Part of a small language model's weights.
Size: MLP 704 SwiGLU, 19.9M parameters.
Architecture: RMSNorm before each block, rotary positions, no biases in attention or MLP.
Training: a variant of Muon for these matrices, 511M tokens.
Each number is 128 + 24 x the weight over its row's rms, rounded and kept within 0 to 255. Layers, rows and columns count from 0. Numbers have three digits each. The size before them is the row's rms in percent of the matrix's.

# layer 6 attention value, 256x256, rms 0.115, rows 188-209, columns 0-127
114:116152132162153140115116135132134135134069166148134174085153152111102125167141118159137143153149087129145135125113138124152087121135142144125099125125126152120151134103174143113164165162125154120134108152110106103131121156095137112118189082164120150154138137141166097159155144134140109105103104152173121170177123128119162117086081147091087137123157109114161153116148117116152145164151
099:159089105128138125126107110137132119152091163154136104092129145167148147125116133088154131121130110142130139108155126117127134107111094114098158142067116163187143067149095139149137107101120150132145148104136117126139111117129148074131147156145178152156068123110086150143159144087121134114112106102134126163142136141109098128089158153136132109135116086108101090164111129113148141120115
103:116103114089155145174151142118087181099134113131142139092123138116087129142113123146130103188144087116099064149110145061123140120116119146123131102116126131146098144114112098130128135131129133118140144151127121121137140118117152120067145092098163127137122144124096077183097150102130153122066143145103105135116147130089136149174068115105127101151128094106110155105121126140119165147120
102:109150084121158114142089114155125137138128091109137115102098126130116111145129108152145120149172168157142155138097106127154119087136082185139146132112116093139139111159114125127105092126100091150120118150140144092111094108145105147135136150125114144127103164155130142145105113186115158133142108183125095135173153181117131083137133145156129133114145147163094131139138164108123135162072
110:169117158172094138110120140146110175125092111112143136121148119090127099106157182146157108134112143122111119107134146115082124178126131162114137107152110101145144148145161122134097152131147105129083115169112095087156135147145191144148117119136143162111127126113153186101105119140117142133146134089143112133094121145115140126157125110121129107140122086125136109146089118086134117129111
092:101108140090151155122183103135115099144115113116147122150132117129138104145128149185145104131105100125151089145108129130149150104080165157132117102153133151169099067128113116133142068113111122131082109114140122139153166104121161162125121151104154165103136147147154170136137167102117150069155103123097146105147131088132102090109134151130124123145115103099150130127146156141117128155133
105:137131137153139166148133177112105104129100085124172126106128121118105120124131122083146147113157137104156117103126133132122099137160150081102135140126131147136102139130115111101122127170170146115139128168125113113131150139138120138134121137130116084129153128147170136165144157140180119162127123130149148128114146133093147122175124137148101113100135119132111141148105100103115132156151
100:089117095112096115126115156127109094074169147120116132113129117152149124150144126091111171133104123133114103099176105149107084125171114122093142156123110147145112116137114106130105142123117129133127128137170129106093114130128127157118130121130142109101147149107091120138114127128150116137074122167133084158157130154141114089132195119116075093125139149137139166126102156169131146103126
104:148127134128144092124103122130115145070084095085119164112146164137173105103122114164148127141162118173161142128107108114138134127093117163111155126155068103094097158112137086090122157162130121134135156123144148124138132146110136175119127092144126185113148142107112114119177137123102135103116101125141120095087083173091133147140134156084143140108110121115096089138093107101128078126103
102:119145143148140107134115120104094133148141184153092156158102123128082126146099122114130170134169114119109143112109147168073207082161127132168117117089143121162151102114074108101154100111139139119117080116120156104098105134146125134121111159111136138102110153153136166134114103135115118158149102156120117113140138138139144186149082143137152120101154133180131116138136139172122131161103
096:110129124128176142128106144106157083205080156148096090156096116134148153129148186162127096124167159061106112126119143101157139129167125103105102137112128085101101134149159078149170122133138106122139168137125125127142153157119135123104090124139095125133118113174136149131149105134176128142141145133128102166105149127112130123085116139109120148159115153119122129093164096166142151151124
097:147103162131173123131112150168119159087122195123103127142128121138114091125140155126138139121128146132094146135136163159128168171123139114165148159117125136196133103152113104137157091118157115114137144125106170092103166147112173102133170146147120136121109129133148086137115134164125144136139099116105145152116090107129093147137159120120167129129149156148134145147164163120175138152140
103:099118127122083097118114137166098150120101112157116156098112112102133142091156159132133116095126095108146155089104129164100137162130079127114156166115109116143136133091150167110140129147122129105166158091099093137139112098134101141130172165131115147119162104131148063145155117168132116152130151112106132142137117109083111118130135076125118139103135102152155152129141174138105126137128
094:135173109159137154157157128153140114136131146124078129132123103099161156102072134106180159129098123174133115129109140111116131117137136152108149115111117097165146136135120124156132100099165169111073150131151070128119133140137153142115128169116142129132110127099102111179103128105107118112191137101109138103132156145141114117124116112122161124162142118135107096110140091135126124103103
092:121108142103131126138120100128158143100133130169143161107139144123086099129135126173109136122110098135105098121159151160140165150107086136128166137157094103117158127091128132122112182112171144197142155115160142136068151113113095152129143089144143166113110141141086139110105118146161126153116103149113109168097118097119142184149145128114111113133092129147143163176114095121156074133135
100:151129136168071133161131126115122171146137085071142127129071147150122145117119164116109156114113148109129129114152149160102138180148127158150161149143127095105143117114128101127104091098167111107128112162114119138159150133144171091139116129077098109097135098105134127137106123094125141127133095143122151098148092132181110105128138105162129182144139148139115103109162151155119149131107
094:140126146118117108149096147170123142151089191126131138149145120093156120149120126093146074108142112125095145117096097149116139139141179117159103144157107118138080114112134140107100183141129126151163115123098145112098119118101158111116161073133137129115114162147125155132119168109127151099136152122115134106133124075162155107135144109150123129104115107140150118118117098135143123142138
107:147118099137084115159115115118136118167139112142153114115091150122090133135138132102139143129140119170130113152105176087109131122184049127172134128070123100121155114102113122112171128123171179149103123139117094133118162134156129111128160077106159090123131129113102115129127147110148134164134132137126143100155131099106160133128099167075160119149103110123114102124143101118142125136117
096:132136111140185133125123121124120145143143133115109128111085093083153118150122152119110076146172141120134122129122118140128116118095108115124161092083145139143091179124097089107106146094063126106158124170139176130126149142127159085133128143146085140094138133125141137106136129123107163130133192128140151119141170204130125080153142122151128132141095147111136124118106116175156129141149
100:121144120145175128123195117078108140131135139139143146166130095102128127150088122145116097119147136118101113080112113163100150147124066158083137143134133119102127081123099109081122146161117141134098132156125165138117057101096102105118120091110132104151137103133140108149110119126120131111160123149112158139126110141127160142107116168070185152083131111099102156114160086142126088131099
095:150156137119120158177066097151131123093156123133143117114119127139125102134140164113134128117128151121106149100135123132133105162115081142176090128102092146129138135145091134153165135119127155141109107061133164160074111142089160154141153140145143119109078092155104122152097130129090143075129096150107125142083135091110153091116105111112102164109109101083103109147171147113128160106094
097:117133137114128106145136166065112078124102137141128145121176096135110096151112133112092126136152096122102171119194130143109108149138142136144127071138137157121133103128111105144097109124138156137171172144136137097079117110133158124121141116151199129113144114128098164126126171091131129142081158118093144168146092137153138122142137111088128176134145119086094079112166159090159144141086